Each number is 200 + 40 x the weight over its row's rms, rounded and kept within 0 to 999. Layers, rows and columns count from 0. The size before them is the row's rms in percent of the matrix's.

# q: layer 5 attention query, 128x192, rms 0.13, rows 55-63, columns 0-95
# k: layer 5 attention key, 128x192, rms 0.133, rows 55-63, columns 0-95
# v: layer 5 attention value, 128x192, rms 0.15, rows 32-58, columns 0-95
# o: layer 5 attention output (transposed), 128x192, rms 0.161, rows 32-58, columns 0-95
q55,089,261,134,177,203,179,192,188,184,159,194,192,239,209,138,150,175,146,193,203,209,183,192,164,234,188,153,229,204,200,235,154,215,177,235,157,231,174,193,143,190,165,182,235,247,146,203,184,180,144,151,259,153,247,289,212,187,214,229,235,197,227,152,188,202,208,51,210,203,224,199,188,207,216,227,232,183,200,210,261,167,170,178,187,171,214,186,218,249,141,200,234,188,237,175,221,199
k55,095,185,185,188,174,212,205,214,154,227,178,241,224,172,184,236,203,152,180,205,124,265,193,244,174,186,164,302,202,207,170,222,254,144,224,200,120,208,186,249,229,198,236,254,184,221,187,220,145,278,236,154,215,214,252,251,253,261,213,241,247,201,199,241,178,221,250,209,229,239,191,189,160,133,213,141,138,227,206,213,153,112,168,210,233,192,157,189,192,213,263,240,212,167,191,165,209
q56,082,229,225,200,256,196,159,211,221,155,227,169,203,161,196,194,293,156,207,181,188,224,225,159,121,274,114,204,122,211,174,254,167,203,203,284,184,261,174,270,170,189,175,175,115,215,220,157,196,137,131,296,153,210,202,185,235,155,152,187,191,244,233,204,149,227,212,263,250,199,188,138,193,162,151,183,253,224,251,212,156,225,135,214,161,207,167,234,222,234,185,194,242,175,177,148,136
k56,153,207,162,132,209,134,271,255,195,185,297,197,251,233,212,230,203,162,184,154,154,207,234,202,192,270,164,225,224,225,205,215,151,186,212,168,143,158,201,189,187,194,243,220,161,193,166,198,232,188,168,258,192,221,280,221,205,255,200,178,148,229,234,239,184,184,201,172,234,203,118,207,239,153,192,111,165,151,207,144,180,168,192,190,210,184,273,175,269,210,270,163,188,182,123,220,225
q57,100,229,138,180,173,170,181,221,218,278,222,220,169,115,178,169,192,193,226,203,171,201,176,204,234,190,204,143,177,247,154,172,234,175,279,268,280,177,232,190,204,95,238,249,174,199,145,213,186,180,119,185,188,121,190,250,186,202,172,192,229,229,171,190,178,219,194,219,177,259,152,221,175,228,134,206,185,286,198,212,165,190,215,171,174,205,162,189,231,214,184,189,218,253,206,238,202
k57,106,217,199,159,147,224,181,233,169,173,143,223,162,185,181,241,200,144,193,147,254,183,249,219,215,162,171,218,162,253,249,330,180,190,284,260,186,66,170,182,185,161,173,185,219,210,199,269,173,115,227,202,197,242,193,216,191,229,187,267,297,241,151,195,99,188,194,285,165,303,135,196,143,196,241,203,266,231,217,179,202,125,265,187,193,187,240,143,186,151,229,286,158,226,164,155,195
q58,102,212,246,165,234,242,199,244,146,216,221,161,169,237,159,149,325,212,278,116,229,212,191,229,202,212,178,204,142,226,121,194,295,245,239,271,136,191,214,188,257,161,195,160,178,219,176,190,146,206,141,184,231,160,165,205,195,220,254,184,165,186,153,194,176,168,162,194,213,188,186,262,202,184,282,147,221,231,169,182,231,115,192,227,252,299,177,208,258,201,239,145,150,215,268,262,216
k58,104,197,138,208,231,209,218,218,169,218,260,175,228,81,160,192,175,252,151,257,195,206,200,200,209,90,178,195,162,238,208,205,175,123,197,139,177,238,220,170,180,177,186,225,228,225,187,187,236,205,201,142,219,178,266,228,162,240,188,185,184,207,247,225,162,217,247,188,192,256,121,169,193,186,194,242,242,203,239,247,247,117,212,246,188,141,289,225,236,160,270,212,296,187,213,145,185
q59,091,147,170,215,183,200,184,263,195,173,247,322,166,190,211,196,217,182,191,189,213,244,80,184,273,216,224,207,173,239,192,220,262,245,184,183,256,172,146,124,220,268,226,201,191,165,179,196,203,156,239,194,213,181,187,159,230,178,222,224,269,265,163,220,205,165,177,167,206,150,229,185,225,178,268,200,202,215,131,212,231,290,178,247,229,202,252,232,203,240,225,172,229,172,173,292,188
k59,091,215,245,222,191,154,220,198,189,171,202,195,203,196,213,202,154,193,201,182,233,187,205,246,208,201,190,284,240,189,221,106,177,145,244,199,181,199,236,138,231,181,227,183,198,135,212,153,285,268,206,196,237,241,265,204,210,210,210,229,192,145,208,178,184,212,217,172,202,250,158,207,240,200,159,148,179,201,169,167,191,262,231,183,236,123,217,227,200,219,254,148,174,241,194,240,208
q60,098,233,237,205,198,201,193,205,286,238,222,186,186,173,186,208,241,180,150,214,268,192,189,169,184,221,290,217,141,269,237,87,265,227,274,236,228,240,202,248,212,147,149,192,221,182,217,222,212,202,213,159,188,218,235,238,193,176,218,182,189,196,170,181,182,193,184,218,236,244,238,225,249,232,218,229,267,218,194,240,272,175,180,77,199,246,159,181,190,258,192,258,182,256,212,272,177
k60,092,135,247,175,190,246,170,288,195,126,191,225,155,212,261,194,213,232,182,181,215,278,204,214,172,231,245,204,200,190,187,211,204,224,158,170,261,250,210,174,248,151,154,203,156,277,188,257,257,166,170,175,264,205,276,256,197,225,205,264,200,147,186,210,155,267,285,153,113,253,205,173,194,199,139,215,147,208,183,179,182,210,203,221,213,181,231,172,229,254,175,256,128,242,188,223,226
q61,105,304,256,237,260,253,197,204,211,211,230,149,154,157,223,183,223,197,174,184,116,181,262,215,249,267,189,214,174,285,152,238,134,193,200,169,172,177,173,255,179,212,155,228,167,199,172,234,142,174,187,245,162,192,122,197,197,229,224,173,250,264,210,137,116,229,186,204,263,208,204,284,215,169,201,261,214,230,235,194,131,266,155,234,244,247,206,197,230,202,256,249,164,152,156,156,241
k61,100,144,134,175,235,188,225,229,280,232,194,131,205,227,212,201,256,178,152,205,194,234,244,189,222,205,175,203,314,230,189,237,215,90,161,202,214,140,169,174,220,153,195,229,255,236,247,184,230,180,220,159,197,214,198,189,193,212,217,192,198,212,210,130,142,281,165,164,227,179,189,234,212,181,149,137,248,204,227,232,187,185,261,214,181,175,271,207,193,165,195,189,231,159,253,189,213
q62,094,169,265,213,235,162,217,209,198,263,228,222,214,214,214,201,254,250,251,174,218,214,265,199,163,196,245,202,175,202,191,194,163,206,260,94,250,230,163,233,187,74,200,206,226,258,189,185,237,178,176,265,238,178,154,257,153,106,155,229,221,289,220,189,132,119,173,240,200,162,220,137,150,208,232,172,199,226,187,185,199,186,182,178,234,190,253,230,241,170,210,227,183,173,231,186,170
k62,087,232,158,187,246,178,174,183,240,217,198,159,272,165,293,192,160,187,259,91,202,227,311,165,152,225,221,164,209,186,224,154,141,174,265,144,115,94,232,160,252,184,233,210,204,123,209,161,169,168,201,337,226,204,223,148,157,200,220,220,218,222,172,219,152,218,150,194,232,202,118,153,168,177,174,200,220,179,201,225,189,254,234,158,219,162,227,194,134,199,235,274,251,176,161,173,119
q63,106,229,163,175,237,188,187,230,245,202,229,187,187,212,227,156,169,195,209,170,263,215,231,226,261,246,254,174,167,210,230,174,301,250,203,193,220,204,212,253,178,146,226,162,233,168,215,254,282,131,171,181,198,340,209,129,180,231,262,158,171,161,266,215,165,188,156,203,197,192,223,200,210,189,217,118,207,216,222,237,146,127,231,197,218,297,183,158,187,153,220,191,215,149,157,239,160
k63,098,118,228,204,287,221,157,222,192,219,264,255,172,158,221,276,205,154,134,97,176,201,230,228,144,187,247,171,211,179,290,155,267,234,277,125,218,131,238,198,222,195,164,274,236,262,186,219,249,170,252,177,242,168,168,243,197,190,213,173,270,177,184,220,202,188,251,240,154,171,144,143,241,184,189,223,224,254,278,244,150,200,220,211,240,234,235,204,182,250,132,255,168,176,236,188,240
v32,097,208,234,238,205,235,205,241,190,106,181,228,202,194,169,183,206,126,194,139,245,167,243,267,228,111,197,167,229,204,185,234,205,177,199,187,194,198,252,191,179,223,212,175,213,155,157,221,208,200,241,212,177,233,179,181,167,158,177,193,179,201,128,276,150,158,264,228,100,212,94,160,263,218,247,216,224,208,203,199,239,156,232,224,181,188,221,211,195,305,279,172,212,214,203,152,227
o32,103,138,203,262,185,204,246,193,244,203,189,243,222,202,252,245,160,133,247,193,158,193,268,184,170,138,189,216,245,187,220,190,192,241,213,184,187,134,217,170,173,228,269,198,236,225,170,175,164,220,213,208,186,278,236,159,217,185,279,235,171,277,204,169,190,140,195,153,277,154,239,212,245,248,186,297,207,156,200,224,249,216,138,164,178,186,267,151,131,214,150,242,200,178,295,271,172
v33,099,134,207,188,214,231,164,170,211,194,223,241,170,246,195,189,208,215,196,269,238,256,195,252,202,225,256,224,236,233,207,165,200,91,202,137,204,173,226,247,76,172,169,211,283,169,233,117,194,234,179,226,175,182,193,138,205,210,237,186,189,196,281,244,188,221,249,212,174,147,234,249,221,240,211,216,161,258,192,207,183,247,219,204,169,193,166,182,187,161,197,186,241,159,181,169,187
o33,105,211,162,218,284,181,166,237,180,256,260,139,254,144,231,179,219,208,151,214,225,180,171,242,255,164,230,202,233,258,232,215,270,176,207,222,258,185,318,256,169,180,152,185,209,142,151,228,183,206,206,125,215,248,202,171,193,165,236,164,163,250,160,157,154,238,238,223,228,170,194,254,219,165,149,182,176,206,260,155,167,167,163,204,235,219,225,156,119,139,164,213,245,197,284,194,245
v34,088,196,211,170,185,232,219,119,258,163,230,218,166,127,191,208,230,158,238,179,115,213,241,196,268,213,186,216,239,188,211,128,219,224,202,273,166,262,198,259,199,265,243,199,115,195,155,240,134,173,201,232,216,205,163,184,220,237,163,253,302,239,216,234,142,199,191,214,260,177,219,219,180,171,185,175,245,259,211,185,117,271,198,291,207,179,264,222,171,195,174,233,177,212,221,181,155
o34,093,121,193,184,220,240,197,191,154,261,190,219,178,196,282,96,196,168,180,162,251,189,168,227,109,233,219,211,250,244,199,194,248,185,236,232,196,253,101,221,232,140,169,215,226,223,223,206,198,214,163,163,204,138,178,172,219,234,205,194,225,179,151,177,281,256,193,207,206,260,199,208,269,206,265,215,252,148,189,208,270,187,269,202,115,235,241,229,214,186,209,193,210,212,152,216,201
v35,091,247,149,190,175,163,185,200,209,287,231,157,224,153,273,197,164,188,210,137,214,109,256,202,219,179,225,183,249,205,196,172,201,219,169,258,239,152,250,195,286,190,176,211,252,225,247,226,245,153,225,162,187,151,229,180,236,195,143,238,196,211,199,128,194,201,170,205,204,143,221,275,233,198,173,201,263,219,216,179,252,132,200,307,153,263,194,195,209,146,197,302,172,185,289,217,181
o35,095,166,222,170,199,193,174,168,156,169,260,248,180,227,150,166,178,198,228,174,270,175,221,166,243,244,166,226,154,114,212,174,105,153,259,122,208,231,187,213,141,115,268,183,221,144,234,244,190,238,154,240,206,166,208,228,90,154,214,187,150,132,271,220,195,210,193,239,174,288,212,160,248,119,284,182,201,203,186,184,215,209,194,198,192,145,145,200,143,222,196,181,190,161,199,145,206
v36,087,278,160,201,230,133,130,237,237,194,218,248,196,222,225,220,163,155,177,280,309,266,279,163,110,179,195,260,165,176,197,163,193,210,115,203,264,281,211,263,201,187,138,146,269,219,203,191,192,197,221,260,316,149,173,161,168,192,162,140,149,171,267,261,239,205,189,204,182,176,258,206,183,229,181,237,232,148,203,193,168,252,245,200,209,218,219,190,196,166,220,183,207,236,148,173,224
o36,087,162,196,152,202,97,204,249,172,208,171,172,196,201,239,195,180,212,176,192,158,142,213,201,225,213,138,274,206,269,213,181,206,187,197,153,129,208,176,232,193,206,153,213,138,179,234,125,224,147,195,117,179,187,154,209,200,215,210,191,207,244,133,173,213,251,153,202,295,202,189,236,158,134,146,149,207,195,181,147,113,151,132,246,184,211,312,233,138,233,219,248,205,222,188,158,185
v37,085,54,217,162,231,182,218,243,186,154,201,251,244,248,186,226,259,230,176,235,176,152,149,192,242,256,184,179,234,229,234,315,182,284,110,126,202,211,213,252,149,243,197,230,236,158,237,185,311,180,230,188,157,199,229,196,233,174,249,126,186,200,291,172,265,137,239,186,240,260,191,194,113,161,129,169,175,210,189,190,190,214,202,273,211,236,239,208,216,181,218,278,138,164,176,199,224
o37,088,210,176,262,230,174,139,203,180,220,245,243,105,132,138,180,240,176,219,157,194,203,194,231,114,173,200,251,209,214,145,223,176,203,169,208,195,207,221,65,229,249,246,229,159,172,157,170,77,247,237,216,254,172,222,239,211,190,185,239,183,205,175,185,230,300,179,213,234,243,191,174,208,182,208,223,254,223,211,214,176,179,250,207,160,167,233,278,285,220,202,218,206,236,224,145,176
v38,080,170,116,186,260,245,230,287,191,203,207,231,166,129,228,191,205,160,187,143,154,200,222,194,146,248,136,156,150,186,210,201,214,238,176,173,160,191,133,114,241,248,144,109,162,215,233,181,202,174,196,220,152,195,205,194,187,215,232,225,160,252,176,133,211,162,229,205,301,118,145,170,153,204,174,214,151,93,200,203,259,222,278,190,182,233,149,199,181,191,195,143,187,217,225,234,151
o38,086,185,266,217,202,199,179,122,216,166,221,164,199,160,235,212,227,301,133,248,195,227,206,157,207,191,188,191,215,194,199,163,241,190,204,204,209,195,156,164,232,151,184,149,187,294,222,177,166,204,280,158,211,195,228,187,233,263,250,174,223,106,220,222,182,256,270,236,280,215,132,189,180,155,268,156,231,178,194,189,223,101,196,147,177,164,199,199,130,268,224,222,176,255,211,168,266
v39,094,288,150,232,163,169,169,142,176,255,166,221,167,237,135,237,156,210,248,236,202,246,208,237,217,187,157,219,176,239,237,250,158,174,237,225,153,171,170,210,185,203,145,208,187,291,244,202,174,187,218,153,309,218,201,258,166,210,137,203,224,187,255,179,131,297,151,189,163,261,286,208,218,205,198,222,255,179,200,141,161,145,109,220,148,186,237,259,228,234,199,124,216,243,147,217,257
o39,096,151,218,225,173,245,274,236,173,224,212,153,134,186,241,161,177,197,182,169,187,206,190,225,246,189,135,224,170,190,199,229,186,236,107,240,169,212,141,254,246,160,180,179,204,239,223,245,275,184,164,283,198,152,189,207,242,197,306,209,243,205,272,213,187,209,155,248,197,112,168,170,190,202,236,168,185,198,214,255,201,168,191,255,195,177,212,229,266,161,210,163,166,105,244,186,191
v40,092,287,180,225,288,229,206,277,214,180,189,189,173,250,176,265,365,253,235,138,214,212,267,135,232,232,177,183,231,224,222,282,215,165,145,164,212,132,171,191,291,140,122,180,201,182,203,195,209,128,226,252,220,252,271,199,254,189,241,223,111,150,201,204,263,198,206,221,136,196,154,181,213,204,226,209,186,173,212,228,224,272,182,171,173,179,267,199,191,159,238,248,165,217,195,194,173
o40,088,186,248,133,162,192,160,185,204,161,197,206,266,213,110,259,217,189,186,216,213,219,137,197,212,122,157,154,249,208,315,136,286,139,172,135,226,223,171,235,215,204,181,196,227,262,200,144,208,198,162,175,206,241,197,148,186,199,233,196,219,204,198,238,179,248,185,158,266,196,158,188,246,247,145,191,143,151,263,216,194,248,278,195,128,215,289,187,179,202,163,198,193,243,220,148,246
v41,084,208,225,204,235,142,146,161,240,151,209,138,199,261,160,112,180,201,164,233,240,167,260,151,138,122,228,147,239,169,185,176,200,137,162,186,204,254,251,248,194,188,104,159,196,203,222,142,219,217,215,118,288,258,177,166,166,181,195,85,263,275,169,185,177,213,214,240,201,205,157,182,254,187,146,219,212,158,269,213,167,194,183,218,190,261,230,227,194,89,201,204,183,192,196,169,256
o41,087,166,173,235,222,185,232,228,175,232,150,230,197,173,226,181,222,210,186,111,218,237,267,198,231,186,185,176,202,255,247,153,213,234,208,230,172,146,269,158,157,159,217,194,293,164,206,204,186,204,189,183,189,231,207,268,218,180,184,201,253,216,165,148,178,154,154,115,244,212,120,130,248,147,96,185,187,245,248,189,208,170,236,134,193,152,233,236,166,160,183,230,236,200,202,213,161
v42,097,150,155,246,222,216,216,149,163,200,199,201,219,136,183,263,141,207,169,218,173,114,190,202,173,188,273,191,234,190,211,166,195,200,207,142,199,175,184,233,170,152,159,280,269,138,150,157,175,197,198,133,290,239,191,176,161,175,158,224,201,152,174,219,100,283,253,239,167,240,198,174,175,216,192,262,238,237,203,169,166,159,219,222,224,112,259,197,188,167,170,227,250,209,224,220,146
o42,097,178,222,188,219,179,218,215,169,171,244,234,132,204,176,174,229,163,128,214,198,179,259,159,201,227,149,203,245,155,233,116,191,182,175,236,218,216,221,223,216,236,183,190,172,152,283,278,198,171,195,291,178,203,217,234,163,194,197,228,268,173,148,231,189,167,211,210,178,173,289,213,347,160,198,204,173,182,239,207,207,265,223,139,257,211,239,192,153,176,152,248,215,170,175,244,273
v43,081,164,130,165,190,214,186,152,215,174,209,280,134,237,159,258,211,180,245,119,244,299,296,185,227,185,199,211,237,270,231,197,214,190,139,178,196,210,239,134,324,254,140,260,199,204,212,211,177,181,214,210,249,214,215,178,200,191,226,173,244,186,217,192,250,181,198,242,167,169,218,221,235,236,220,243,204,190,150,219,188,269,227,195,194,279,115,211,213,180,224,203,295,183,269,184,234
o43,080,167,221,202,274,175,151,214,208,213,193,241,213,146,250,159,218,175,251,205,110,182,135,171,186,157,154,196,173,217,205,251,195,226,209,241,232,128,188,197,104,173,225,201,155,153,214,227,193,235,222,234,192,218,167,176,179,181,155,133,208,221,216,180,197,194,236,223,277,281,137,141,223,242,135,195,171,269,202,231,168,164,223,270,153,219,193,130,188,196,157,259,256,292,183,190,163
v44,086,192,203,199,179,228,164,232,226,183,249,130,176,198,242,190,184,167,182,234,180,150,234,155,183,252,193,190,263,252,169,268,211,167,168,244,181,223,216,199,194,230,157,239,202,201,215,161,222,90,200,218,141,215,256,179,271,316,144,244,282,200,269,195,268,232,217,261,227,236,222,293,246,168,180,205,215,207,211,169,207,161,218,116,207,116,217,172,195,213,167,249,151,177,196,186,183
o44,087,196,248,180,204,224,147,202,165,174,273,290,190,222,206,189,179,200,309,212,261,199,198,175,196,174,217,191,213,139,236,152,261,200,210,225,244,139,205,239,251,208,178,180,220,205,165,190,183,173,288,223,237,163,279,159,230,221,213,139,243,177,167,202,209,285,156,190,175,241,256,217,165,157,262,188,220,186,187,178,190,159,297,228,153,295,165,177,129,164,150,197,149,214,123,205,160
v45,094,226,253,178,182,255,190,238,218,214,234,217,215,160,200,217,235,175,279,212,193,247,235,150,239,242,191,204,179,182,213,191,188,221,259,232,180,285,224,233,142,165,239,189,203,223,241,267,286,129,201,223,243,209,218,68,281,202,213,229,250,201,186,204,267,162,154,96,297,148,215,239,211,210,143,174,206,196,168,188,166,176,171,276,257,149,155,213,217,180,192,249,248,200,236,191,134
o45,095,169,163,262,165,164,151,224,182,210,183,192,151,122,269,128,169,158,230,184,245,206,162,247,229,213,160,125,197,180,195,179,178,150,213,238,212,214,220,176,167,161,167,216,191,251,112,189,168,239,238,93,190,215,118,141,161,220,141,118,221,152,139,239,130,168,208,188,166,228,299,204,222,165,196,232,226,170,191,218,244,157,245,210,188,216,158,105,206,175,163,167,155,211,162,225,166
v46,085,246,190,238,173,266,212,270,201,166,173,188,226,236,200,149,194,212,197,160,122,231,177,200,196,162,188,143,168,330,173,235,207,230,205,225,257,326,221,134,208,205,190,173,142,250,196,147,158,249,228,253,247,162,215,275,198,184,209,239,206,194,224,249,203,192,249,270,158,319,139,168,202,187,254,223,159,257,235,227,157,175,204,240,236,186,203,257,208,272,208,201,268,182,206,166,190
o46,088,203,154,272,200,198,225,164,207,215,238,254,199,243,182,197,190,143,211,169,215,174,172,164,234,141,237,232,304,231,213,174,201,224,178,160,119,91,162,128,207,348,253,148,200,257,150,185,167,135,182,217,141,239,182,180,167,209,207,229,199,175,165,164,182,258,135,207,248,194,203,234,201,262,147,229,164,220,205,145,179,261,161,203,150,228,204,176,251,245,214,166,156,203,182,234,149
v47,081,197,158,200,194,243,172,126,327,200,174,193,177,149,186,218,234,169,255,85,207,162,221,233,253,181,211,250,174,219,202,142,116,177,262,214,153,180,135,111,177,223,228,230,222,163,142,209,223,250,157,184,165,204,172,233,219,180,255,163,211,168,169,199,187,185,138,232,152,262,219,233,248,192,244,184,167,265,197,294,226,183,245,214,171,244,188,210,206,227,242,199,225,203,200,166,199
o47,085,171,256,237,156,191,152,243,211,264,221,143,216,253,192,214,291,178,261,187,142,172,223,212,173,236,185,142,130,193,172,267,200,264,176,255,267,230,154,209,205,225,193,168,218,142,200,193,175,268,112,216,145,212,224,159,141,201,188,168,155,201,311,240,242,193,310,171,209,216,213,234,201,297,182,207,166,229,146,173,196,213,188,173,235,212,169,164,278,205,196,87,179,182,212,227,190
v48,093,171,240,141,218,213,142,180,198,162,208,201,147,254,214,139,142,231,248,152,238,172,224,229,175,197,210,216,139,176,221,218,179,225,182,231,235,190,166,273,205,216,173,177,231,164,192,267,224,166,202,287,167,233,214,157,153,215,155,183,201,193,203,205,251,171,246,192,187,186,241,204,293,153,179,168,177,174,189,202,218,290,252,166,250,263,170,173,201,131,183,162,232,175,227,128,238
o48,096,256,219,240,253,212,130,207,241,255,151,209,247,166,218,216,162,172,261,225,149,164,287,178,163,218,198,203,99,212,174,220,220,162,227,188,201,229,247,231,166,165,174,237,178,170,272,153,177,180,183,209,182,214,147,159,170,194,198,173,198,190,152,111,193,228,176,196,196,262,184,186,219,281,192,210,167,182,218,227,238,205,148,202,206,250,220,292,157,216,213,167,169,148,161,239,204
v49,092,222,184,169,187,231,216,269,190,239,201,230,187,157,190,256,182,187,201,179,222,143,221,252,223,240,177,189,125,147,201,216,158,235,240,137,252,132,254,204,181,191,177,178,191,208,157,169,236,150,242,217,173,193,195,261,199,197,239,242,203,232,143,111,171,232,145,192,204,210,226,190,78,180,154,205,261,235,153,182,247,196,255,187,200,232,243,158,194,213,210,229,159,191,243,210,236
o49,090,234,238,181,155,255,216,187,209,194,247,191,219,207,219,184,143,262,184,241,248,214,230,153,174,198,150,206,173,157,225,203,192,126,111,201,196,260,126,277,223,205,161,265,240,128,257,175,223,278,280,175,193,151,243,171,245,272,177,209,160,215,244,187,212,150,238,255,179,223,218,177,298,251,158,220,183,159,198,224,245,163,125,180,227,167,146,241,235,187,202,169,241,218,238,154,153
v50,095,266,168,244,146,107,212,218,228,194,223,239,230,208,229,340,180,166,230,116,219,233,167,171,192,211,189,246,236,243,195,148,213,170,144,195,240,113,206,177,199,165,284,215,261,218,246,221,208,147,225,227,237,196,243,214,229,205,184,173,213,216,282,225,137,229,160,186,238,249,231,214,198,201,160,210,287,215,219,159,223,242,188,171,101,129,259,193,206,221,147,270,207,185,204,208,218
o50,090,172,204,134,188,207,181,181,194,180,209,159,139,213,196,219,198,197,194,248,179,252,253,229,246,153,207,261,199,156,218,190,158,174,282,161,184,200,183,214,243,145,221,177,181,118,258,219,254,220,162,181,169,187,191,244,153,159,204,192,173,171,212,214,202,306,154,254,110,217,190,192,202,119,264,216,191,222,247,273,131,194,194,247,167,211,180,194,139,180,173,211,255,224,175,208,145
v51,078,206,182,228,236,155,184,220,218,211,218,144,191,171,254,225,90,192,149,258,190,266,251,210,165,175,191,177,206,97,256,185,290,172,231,157,194,146,183,243,154,214,204,153,131,225,166,177,271,247,182,150,152,149,151,211,126,164,176,186,252,225,255,211,212,168,191,194,193,196,193,201,244,162,161,224,129,215,159,255,263,134,214,216,204,199,145,173,197,149,202,189,278,231,208,217,203
o51,085,182,206,155,209,153,209,172,222,159,175,289,188,164,221,257,216,152,121,238,231,241,190,203,256,200,226,276,180,185,211,196,222,273,167,211,166,182,183,223,195,207,142,236,331,194,202,203,250,195,141,200,225,144,302,152,180,244,141,169,159,171,204,217,213,221,232,217,166,190,134,177,202,244,163,228,222,211,195,191,89,281,169,193,194,151,221,213,172,224,186,235,223,183,161,169,166
v52,084,165,221,232,203,230,160,267,180,149,174,177,184,167,178,209,204,238,221,174,176,235,185,204,193,252,162,189,250,200,203,255,187,196,212,340,166,235,233,192,230,126,152,178,129,168,193,212,217,136,184,247,213,170,204,171,290,222,244,166,179,264,181,202,182,188,233,264,190,200,192,183,202,192,134,234,118,92,190,178,155,178,171,207,248,220,239,205,214,203,191,119,167,199,198,197,185
o52,087,169,205,187,226,191,226,206,181,243,267,175,237,189,199,197,199,189,240,174,216,248,283,222,170,161,218,185,206,225,202,168,215,152,192,205,164,145,229,179,222,233,277,238,222,205,196,164,200,204,192,261,164,175,168,105,198,196,195,200,269,205,178,233,214,150,155,180,252,151,182,189,122,150,239,139,206,188,175,199,246,213,170,170,179,153,201,276,286,213,174,160,110,98,246,167,239
v53,085,225,231,189,220,157,236,163,163,163,226,215,156,198,140,212,179,167,165,159,208,185,256,139,279,203,220,280,243,240,216,261,137,223,162,272,151,265,263,197,168,192,209,197,158,194,250,191,275,248,197,245,241,218,175,228,200,187,227,244,225,255,233,204,157,246,159,207,205,231,199,245,206,241,146,190,168,274,122,202,148,172,140,204,212,144,332,302,210,180,248,271,162,200,138,242,225
o53,089,199,195,258,202,186,144,259,145,255,230,221,218,211,157,144,156,213,163,196,221,247,171,243,245,226,168,193,265,177,167,206,165,177,109,222,230,94,178,184,296,146,219,237,207,176,223,222,190,239,235,190,181,203,199,228,245,119,259,247,268,168,172,156,204,201,65,189,222,206,188,228,216,198,274,251,154,168,175,229,234,163,192,219,134,207,248,196,246,104,129,167,220,169,223,253,160
v54,080,128,215,162,221,152,147,202,146,147,217,143,227,206,230,176,192,215,186,199,193,247,207,155,249,199,257,146,270,124,137,238,182,112,132,179,197,268,246,166,252,129,203,163,162,190,224,186,236,195,172,147,234,254,150,163,201,172,145,180,243,225,200,250,216,231,273,270,223,168,176,200,276,140,173,222,184,185,209,214,165,167,191,232,229,198,221,218,191,180,146,220,196,134,157,160,273
o54,086,242,192,208,178,229,160,200,198,195,182,263,152,158,249,119,114,172,257,151,175,224,217,190,217,177,223,269,205,264,202,218,182,243,195,195,162,143,248,195,191,257,216,256,193,194,186,178,195,293,217,207,253,220,223,242,185,259,233,108,232,209,232,153,213,142,178,199,186,207,188,199,164,198,131,181,314,135,243,208,202,221,258,182,156,228,244,233,267,166,187,216,156,242,157,228,184
v55,093,203,174,170,153,138,222,248,146,161,141,254,188,151,140,280,190,148,200,194,150,131,163,129,149,193,163,180,235,157,231,291,145,178,181,135,190,197,250,235,215,186,178,172,164,189,195,196,151,246,318,295,185,238,139,241,217,198,223,167,234,215,187,197,195,131,189,137,266,178,175,149,157,244,151,208,254,156,260,200,224,174,219,212,161,139,181,197,210,124,194,252,192,201,207,203,223
o55,099,172,185,260,229,237,215,157,245,180,221,161,173,223,234,195,224,208,190,150,246,241,273,173,184,183,173,176,331,139,281,151,172,156,191,177,161,179,151,129,254,159,202,216,205,214,215,202,175,209,234,245,201,262,303,197,168,245,205,283,255,205,190,208,162,229,237,224,233,205,178,158,213,122,147,168,211,144,165,196,198,162,109,246,145,198,207,249,169,195,238,189,281,192,227,183,184
v56,086,189,111,220,158,164,227,189,161,234,187,199,184,148,231,215,176,185,180,215,189,170,171,147,157,263,183,257,200,203,163,163,233,219,166,298,249,147,142,223,166,158,237,167,254,168,176,247,181,233,175,134,240,163,224,254,201,222,190,179,185,197,197,220,148,283,220,205,249,113,235,145,167,170,200,176,188,207,118,150,228,161,116,137,200,259,132,232,200,125,122,222,157,155,203,187,219
o56,088,191,206,153,228,196,232,184,283,194,126,180,205,225,210,218,215,255,240,214,205,205,201,188,196,260,185,216,188,77,193,123,208,174,155,111,170,239,205,232,188,233,216,180,156,174,246,192,175,176,224,225,234,170,177,242,191,220,188,279,126,192,183,197,138,151,195,216,240,197,246,173,184,214,239,191,241,250,191,148,145,204,221,206,239,222,164,239,236,185,210,205,177,246,163,189,225
v57,080,246,234,211,246,197,200,165,201,135,170,159,196,247,223,193,170,185,232,240,196,208,254,197,212,251,171,237,250,160,181,205,158,133,186,132,232,255,203,162,167,203,173,252,223,173,240,128,197,230,206,210,163,239,208,187,238,171,195,161,224,246,202,202,237,185,235,207,272,191,299,181,220,210,181,243,100,161,152,260,170,313,200,261,286,229,208,204,170,204,191,236,188,175,192,247,202
o57,082,193,187,190,173,223,174,211,227,210,280,285,211,178,224,173,191,231,155,126,183,184,202,229,177,162,254,180,134,199,211,239,92,220,138,238,165,252,253,281,169,280,220,170,186,237,186,155,164,249,192,210,192,173,208,224,147,242,215,183,223,184,119,93,201,231,184,245,258,222,130,246,269,147,140,168,232,186,203,213,204,215,219,205,108,194,212,176,187,226,140,213,141,143,205,163,180
v58,095,169,198,243,163,184,151,217,192,111,217,151,191,219,189,225,224,143,210,119,183,291,199,211,173,201,190,102,248,215,211,168,205,182,175,181,156,209,278,188,160,178,161,238,199,214,204,186,260,161,212,227,191,210,194,286,239,180,237,198,268,213,185,218,130,254,205,167,101,231,167,249,237,192,217,218,222,217,199,174,104,252,276,237,201,187,335,234,205,253,195,147,185,199,124,187,187
o58,103,244,214,152,206,228,167,175,165,183,285,137,212,178,157,221,141,107,179,188,206,179,311,227,204,139,121,260,270,249,231,249,185,129,212,233,154,181,190,146,202,211,238,219,248,164,204,240,245,229,182,255,227,238,211,134,201,149,240,206,227,222,208,211,207,210,190,277,208,146,144,197,298,180,212,290,180,149,258,281,193,182,256,192,125,219,251,164,167,199,157,176,264,204,130,194,165